config = dict(
    n_head=2,
    bias='none',
    init='orth',
    init_std_up=0.0392,
    lr_mult_up=0.644,
    warmup_steps=200,
)
Each number is 128 + 32 x the weight over its row's rms, rounded and kept within 0 to 255. Layers, rows and columns count from 0. The size above them is the row's rms in percent of the matrix's.

# layer 6 MLP up, 256x256, rms 0.121, rows 212-215, columns 0-255
size [101 104  99  99]
[[172 126 145 125 141 102 181 126 120 119 148 105  87 101 119 198 133 131  94 129 157 168 143 137 115 139 110 143 112 195 160 126  95 116 138 112 142 172 119 161  70 139 189 127 116 128 157  99 196 172 130 130 148 153 127 108 158 121 140 111 104 164 198  85 116 160 130 170 148 178 181 151 142  69 136 112 105 125 101 107 132 139 131 131 109 112 168 115  86  92  48 113 152  80  96 140 127 146 138 141  93  99 132 119  67 156 123 147 164  69  94 148 134 135  73 123 118 120 153 180 137 159 164 160 102 143 107 155 108 174 129  77 137 130 104 155 168 151 167 113  90 127 120 121 163 138 148 115 125 127 122 138 128 150  92 176 133 166  38 144 162 114  57  83 170 113  67 156 118 117 169 120 195 148  23 139 178  93 105 141 111 118 131 117 154 132  47 143 128 109 123 138 123 125  73 118 105  80 167  85 111 166 122 162 157 191 113 140  65 123  77 167 112 157 139 169 103 163 154 133 150  86  83 104 154 127 116 136 136 147 138 111 108 140 150 148 164 134  77 152  64 136 102 152 158 121 122  41 103  22 166 105 123 137 107 178]
 [169 123 148 153 155 110 128 107  43 118 151 170  85 108 123 164 129 145 128 183 166 149 121 148  76 168 153  54 123  98 125 145 138 119 163 112 129 135  93 135 125 107 151 117 136  98 159 143 115 125 132 124 139 179 163 133  94  84 150 123 149 138 176 110 138 149 142 113  99 130 146 136 171  94  84 131 160  91 136 117 143 115 114 168 144 136 142 128  82 136 123 114  76 130  91 192 104 139 103 129 145 183  54 109 100 164 142 150 141  73  47 155 189 104  91 132 120 103 147 113 135 109 147 153 184 125 138 120 132 126 124 148 137 129 143 204 182 158 150  94 112 119 131  69  76 141 110 200 171 117 198 161 148  95  60 133 135  97 119 125 143 136  54 165 148 158  62 166 122 138 159 131 168 154 114  94  93  96 154 167 155 159  75 161 142 115 122 138 164 146 124 156 103 149 107 153 170 140 137 102 105 114  53 178 146 168 151 134  75  74 205 122 118 165  90 140 143 115 135 137 115 170  86 190 120 210 191 126 158 146 128 131 167  96  95 145 170 131 157  51 101 153 156 149 110 131 134 121 169 138 164  86 121 130 222 144]
 [182  86 104 181 143 100 123 145 151 121 139 130 171 138 160 108 183 196  96 110 124  48 114 170 130  89 124 140 134 100 145 112 177 155 175 142  24  96 129 183  34 121 108 151 162 160 114  65  65 109 114 151 101 138 120 114  94 172 162  40  78 132 149 184  55 105  99 152 131 127 120 122 124  72 100  93 106  92 155 114 135 104 140  65 146 122  82  92 145  83 123  86 142 115 134 146 122 100 142  96  85 127 115 167 173 133 109 176 163 112 133 132 134  57 106 107 132 140 118 153 144  85  95 119 148 121 137 109 184 136 117  98 116 155 106 153 131 148  76 148  85 167 109 131 156 152 178 156 104 152 157 123 178 174 104  95 128 148 172 154  43 116 140 138 158  99 117 150 159 137 157 130 149 109 116 101 135 204  86  93 101  76  81 123 140 129 149 129 133 184  57 158 123 129 128 161 143 151 152 114 148 128 166 140  94 120 153 127 143 167 102  91 115 135 200 100  90  79 145 101 100 119  76  96 122  73 119 176 135 118 108 126 112 147 166 108 130 151 129 200 112 146 145 172 116 123 186 122 140 120 122 165 141 136 135 156]
 [125 109 118 192 176 133 153 101 116 102  64  56 129  50 194 152 138 128 101 130 113 150 106 138 149 115 137 148 215  56 101 150 102 156 110 155 133 115 149 108  91 155 120 135 134 167 110 128 165 163 101 130 178 162 164 134 153 140 109 144 185 152 125 150 145  98 155 151 171 134 111 152 180  75 124 140 136 168  96 130 119 175  92 165  75 125 174 132 162  90 151  80 121 136 100 120 169 132 156  64 151 137 117 165 124  77 151 159 137  86 126 141 100 100 111 132 101 124  56 154 163 121  88 127 119 130 124 166 177 127 166  97 132  93 149 169 158 151 144 137 168 139 103 163 131 149 165  99 116 162 102  62  98 164 130 134  86 163  92  65 154 177 189 113 146  83 114  94  67 187 161 123 154 140 148 164 134 143 160  96 146 112  97 143 102 110  75 142 119 165 122  76  98 151 105  94 119  62 144 110 140  92 151  83 142 138 157 149  77 122 100 148  94  72  93 124 170 236  34 102 109 129  87 143  76  81 119 133  71 146 112 110 116 166 148 164 114 127 157 136 156 138 157  96 153 158  97 134 119 135 134 135  96 162 106 127]]
# layer 6 MLP down (transposed), 256x256, rms 0.163, rows 212-215, columns 0-255
size [103 105  94  98]
[[105 145 128 166 148 165 120 115 114 170 129  76 119 129 109 145  84 117 135 110  75 122  99  96 164  74 124  89 117 125 136 136 128  99 114 134 159  82 124 132 114 126  62 120 114 131 154 142 195 180 125 160 114 164  91  93 182  96 129 152 133 120 120  96 146  62 133 163 131 127 155 178  91 107 105  38  77 110 199 191 189 149 144 125 119 113  99 128 219 146 114 123 170 144  99 146  97 133  82 120 150  93 148 160  73 118  51 122 135  80 139 166 103 178 145  99 164 114  85  74 122 144 102  93 155  69 213  99 118 119 108 134 189 109 124 139 159 169  80 170 119 147 144 151 145 116 122 159 134 150 117 144 119 174 214 131 176 106 150 143 147 144 172 165  98 127 122 121 127  78 149 143 158 134 147  47  87 135 106  96 142 162 121 152 167 127 142 119 140 150 113 126 161 164 157 134 101 182 140 115 148  52 114 188 126 137 135  67 180 110 142 108 109  84  82 128 116 106 119 124 174 195 145 163 112  82 147 102 108 110 109 105 136 151 116 140 118 127 137 116 126 126 164 163 105  82  91 134 153 213  91 137 122  51 125 110]
 [143 123  97 123  66 132 201 149 112  98 106 159 182  71 174 143 123 142 133 119 118 115  44 115 154 148 129 181 194 126  97 105 156 123 110 131 158 146 149  65  92 127 108 117 145 100 131 141  78 136 163 141 150 181 119 193 152 190  89 112 132 136 152 130  98  95 134 194 165 179 141 141  97 117 117  94 123  97 167 114 125 152 128 119 113 166 128 114 190 105 124 102 111  68 123  93 128 120 146 100  74  96 126 117  92 116 129 138 110  70 125  89  89 109 125 146 102 146 134 252 106 114 115 127 147  78  98  73  91 116 151  50 122 107 124 160 189 157 113  80 113 144 174  74 183 155 134 144 134 107  78 157 121 156  80 216  93 159 182 106 108 117 120 119 100 135 114  95 160 128 157 140 115 153 112 158 139 129 123 133 119 138 125  73 144 100 177 138  95 175  87 110 152 142 111 123 125 102 107 117 169 119 126 108 131 106 156 230 134 146 120 114 131 133  95 162 140 145  55 150 118 151 130 166  66 149 147 138  87 160 145 109 146  96  76 164 133 155 179 121 122  95 109 118 144 169 155 130 151  81  52  86 113  94  91 139]
 [185  53 133 106 102 133  82 105 119  89 130 178 110 122 146 147 145  92 139 145 136 133 119  92 113  97 110 150  95 190 184 134  87 107 133 170 165 187 136 120 168 179 137 113 194  82 110  98 174 141  94 108  69 138 198  85 167 193 105 164 121 106 128 136 162 127 136 140 133 137 179 143 111  76 116 180 132  80 167 125 154 141  88  80 128 119 161 184 117 117 194 141 136 122 121  90 126 138 128 172  71 125 143  56 124 137 155 168  79 103 162 126 176 202 108 141 125 146 162 101 154 141 145 162 120 184 131  80 170 103 154 105 124  70 124 133 104 125  87 119 128 175 122 110 137 186  96 125 147  96 106 123 158  72  83 154 135 118 107 134 177 138  86 145 139 116 140 152 114 160 130 128 190 107 186  84 149 210 111 157 141 146 167 158 170 129 104  23 110 121 136 135 140 106 170 136  91 136 163 129 138 131 157 134 109 123 108 162 111 128 144 131 107 101 125 132 212 163 112 173 179 165 156 136 105 140 203 166 148 102 149 142 137 131  79 139 176 114  82 114 111 140 125 102 125 147 177 180 142  91 127 126 152  70 114 101]
 [121  61 114 112 116 144 159 164 120 189 124  95  98 141 126 111 172 120 111 135 109 157  80 117 133  74 169 152 170 128 138 108 176 120 125 112 128 186 144 147 171 144 114 176 171 137 142 167 109 104 100 107 178 101 123 149 138 114 108 168 155 162  97 134  88 130 129 194 121 102 142  96 181 103 153 181 119  88 117  94  96 116 113 152  51 124 118 158 100 141 156  75  77 137  63 150 165 129 132 191  93 158 102 169 119  92 126 148 100 118 121 143 140 143 132  28 160 150 139 160  76 145 124 159 109 120 113 123 145 156 108 110 122 123 103 170 144  81  80 133 138 168 106 108 118 155 170 113 109 133  84 165 144 141  70 150 103 166  89 158 104 114 142 150 144 114 154 135  84 174 128 142 171  67  79 153 120 133 144  99  87 137 151 164 105 162 105 169 105 133 142 110 144 134 109  48 105 149 138 173  90 120 139 117 159 126 107 138 139  52 132  90 135  95  75  89 116 159  96 171 113 114  72 110 151 104 100  67 111 124  67 112 130  98  86 102 132 214 125  92 119 100 234 155 181  98 181 145 112 183  76  63 163 144 118 104]]
# layer 6 MLP gate, 256x256, rms 0.118, rows 213-216, columns 0-255
size [103 103  99 104]
[[108 100 137 136 163 209 160 110 120  84 117  95  86 118 176 134 105 105 171 120 130 162 162 140 181 128 100 159 132 111  88 114 100 134 110  89 140 107 154 114 144 127 140 145 150  99 204 198 188  94 106 163 108 112 122  83 122  79 112 155  76 155 105 194 175 116 120  94 105 131 138 121 190 128  87 173 106 171 121 106  69 148 133  96  79 123 128  98  80 145 164 180 118 121 130 114 169 107 156  92 128 147 128 138  67 150 185 145 116 140  85  94 125  98 111  82  99  88 155  62 126 118  95 117  88 133 143 160 171 140 124 142  95  51 146 106 122 163 195 115 128 174  91 123 170 154 153 136  74 128 138  91 170 127 131 123 119 167 120 112 154  62 143 109  93 146 104  64 125 137 126  84 134 145 111 149 151 171 124 142 134 159 134 140 159 136 128 205  94  97 175 136  66 132 149 159 115 141 121 159 160 116  55 115 129 115 157 173  84 164 161 124 104 156 147 103 145  98 168 155  66 141  97 123 180 161  94 118 103  85 134 118  73 154 100 166 144 107 100 167  45 121  68 116 103  93  99 126 201  86 133 125  77 118 171 128]
 [ 66 151 120 139 120 100  86 111 103 119 138 167 118  98 106 185 135 105 115 123  85 168 135 108 124 157 110 105  98 124 125 156 100 201  76  65 200 114 127 110 172 147 170  83 110 131 137 142  96 131 176 137 119 114 118 170 144 100  90 161 122 116 123 110 155 110 185 133  90 138 138  77 130 142 162 172 169 127 151 146 156 119 138 138 141  96 119 175 136 147 135 163 125 161 127 109 143 160 115 106 120 157  74 120  95 132 152 125 108 205 135 201 120 181 126 192 134 103 133  75 141 186 132 108 122 143 144 126 117 142 161 167 165 148 122 115 118 106 185  71 156  93 112 176 187 116 102  91 161 119 176 108 114  69 135 174 160 146 104 129 175 154  94 107 102 167 150 154 156 137  99 153 146  86 139 176 119  62 129  99 113 132 170 128 130 108 137 125 150 116 160 121 165  82 112 117 101 175 108 100 134  84  95  43 142 112 125 164 138  79 208 145  62  98  61 182 154 181 201 131 120 121 146 148 128 196  85  92 108 174 128 118 123 111  42 192 119  99 161 102 121 150 114 103  97 169 118 135  96  82 152 139 112 108 126  57]
 [143  87 153 112 121 112 104 105 175 128  90 152 155 155 118  65  82 153 148 111 119 102 103 128 186 137 156 109  80 155 179  83 187 114 156  74 126 124 206 162 180  95 129  85  74  76 139 128  82 105 140  87  78  96 140 131 122 103 129 136 132  79  79 139 138 194  94  65 105 129 145 134 130 170 100 103  94 151 103 104 204 109 141 110 163  83  95 127 130 135 124 173 202 137 158  89 121 138 157 105  65 172 138 145 135 210 108 124 131 129 166  89 159 127 127  97  88 176 187  87  84 114 109 145 160 112 124 131  53 103 113 140 131 130 134 137 122 172 179  94 126 120  91 124 100  99 130 177 158  88 167 191 161  65 132 118 195  41 121 159  99 120 126 115  97 150 145 114 101 136 171 150  99 112 113  91 175 140  59 170  77  98 136 147  85 131 121 135 159 142 159 172 142 135 126 107 124 106  93 109 126 159 146 173 123 134 142  76 138 186  89 131 156 100 164  87  99  63 121 111 167 161 102 118 161 140 128  86 179 144 145 132 101 129  87 129 140  76 101 110 111 132  88 159  96 120 116 150 126 102 105 116 102 154 109 101]
 [141 104  81 117 114 155 120 139 113  74  60 113 112  98 113 168 113 104 126 136 154 150 111 124 126 127 190 153 183 148 143 156 147 153 156 111  72  76 144 142 126 109 110 156 162 122 161 186  86 101 160 131  97 102 124 155  83 144 125 161 176 140 101 131 102 149  94 103  71 119  61 129 127 166 115  84 134  79 148 146 130 121 102 163  95  59 142 127 122 180 179 119 105 141 124 200 220 212  79 113 101 185 130 136  77 154 147 151 165 114 179 114 117 146 124 157 151  98  89 164 103 177 106  96 144  97 148 120 137 113 142 159  82 173 137 160 142 219 137 149 133  90  66 136 118 114 127  74 110 157 173 130  71 110  88 113 145 124  93 167 127 176 143 115  93 145 115 119 108 150  90 102 122  99  91  80 127 121  74 168 133 104 166 143 148  96 165 139 102  91  99 183 122 150 208 172  94 190  86 101 160 149 157 124 112 176 124 113 121 116 128  96  96 122 121  97 131 120 197 194 107 166  68  57 110 138 113 107 107 151 124  94 170 124 153 154 112 118 114 193 142 151 113 121 142  99 101 114 139 167  94 117 114 111 124  74]]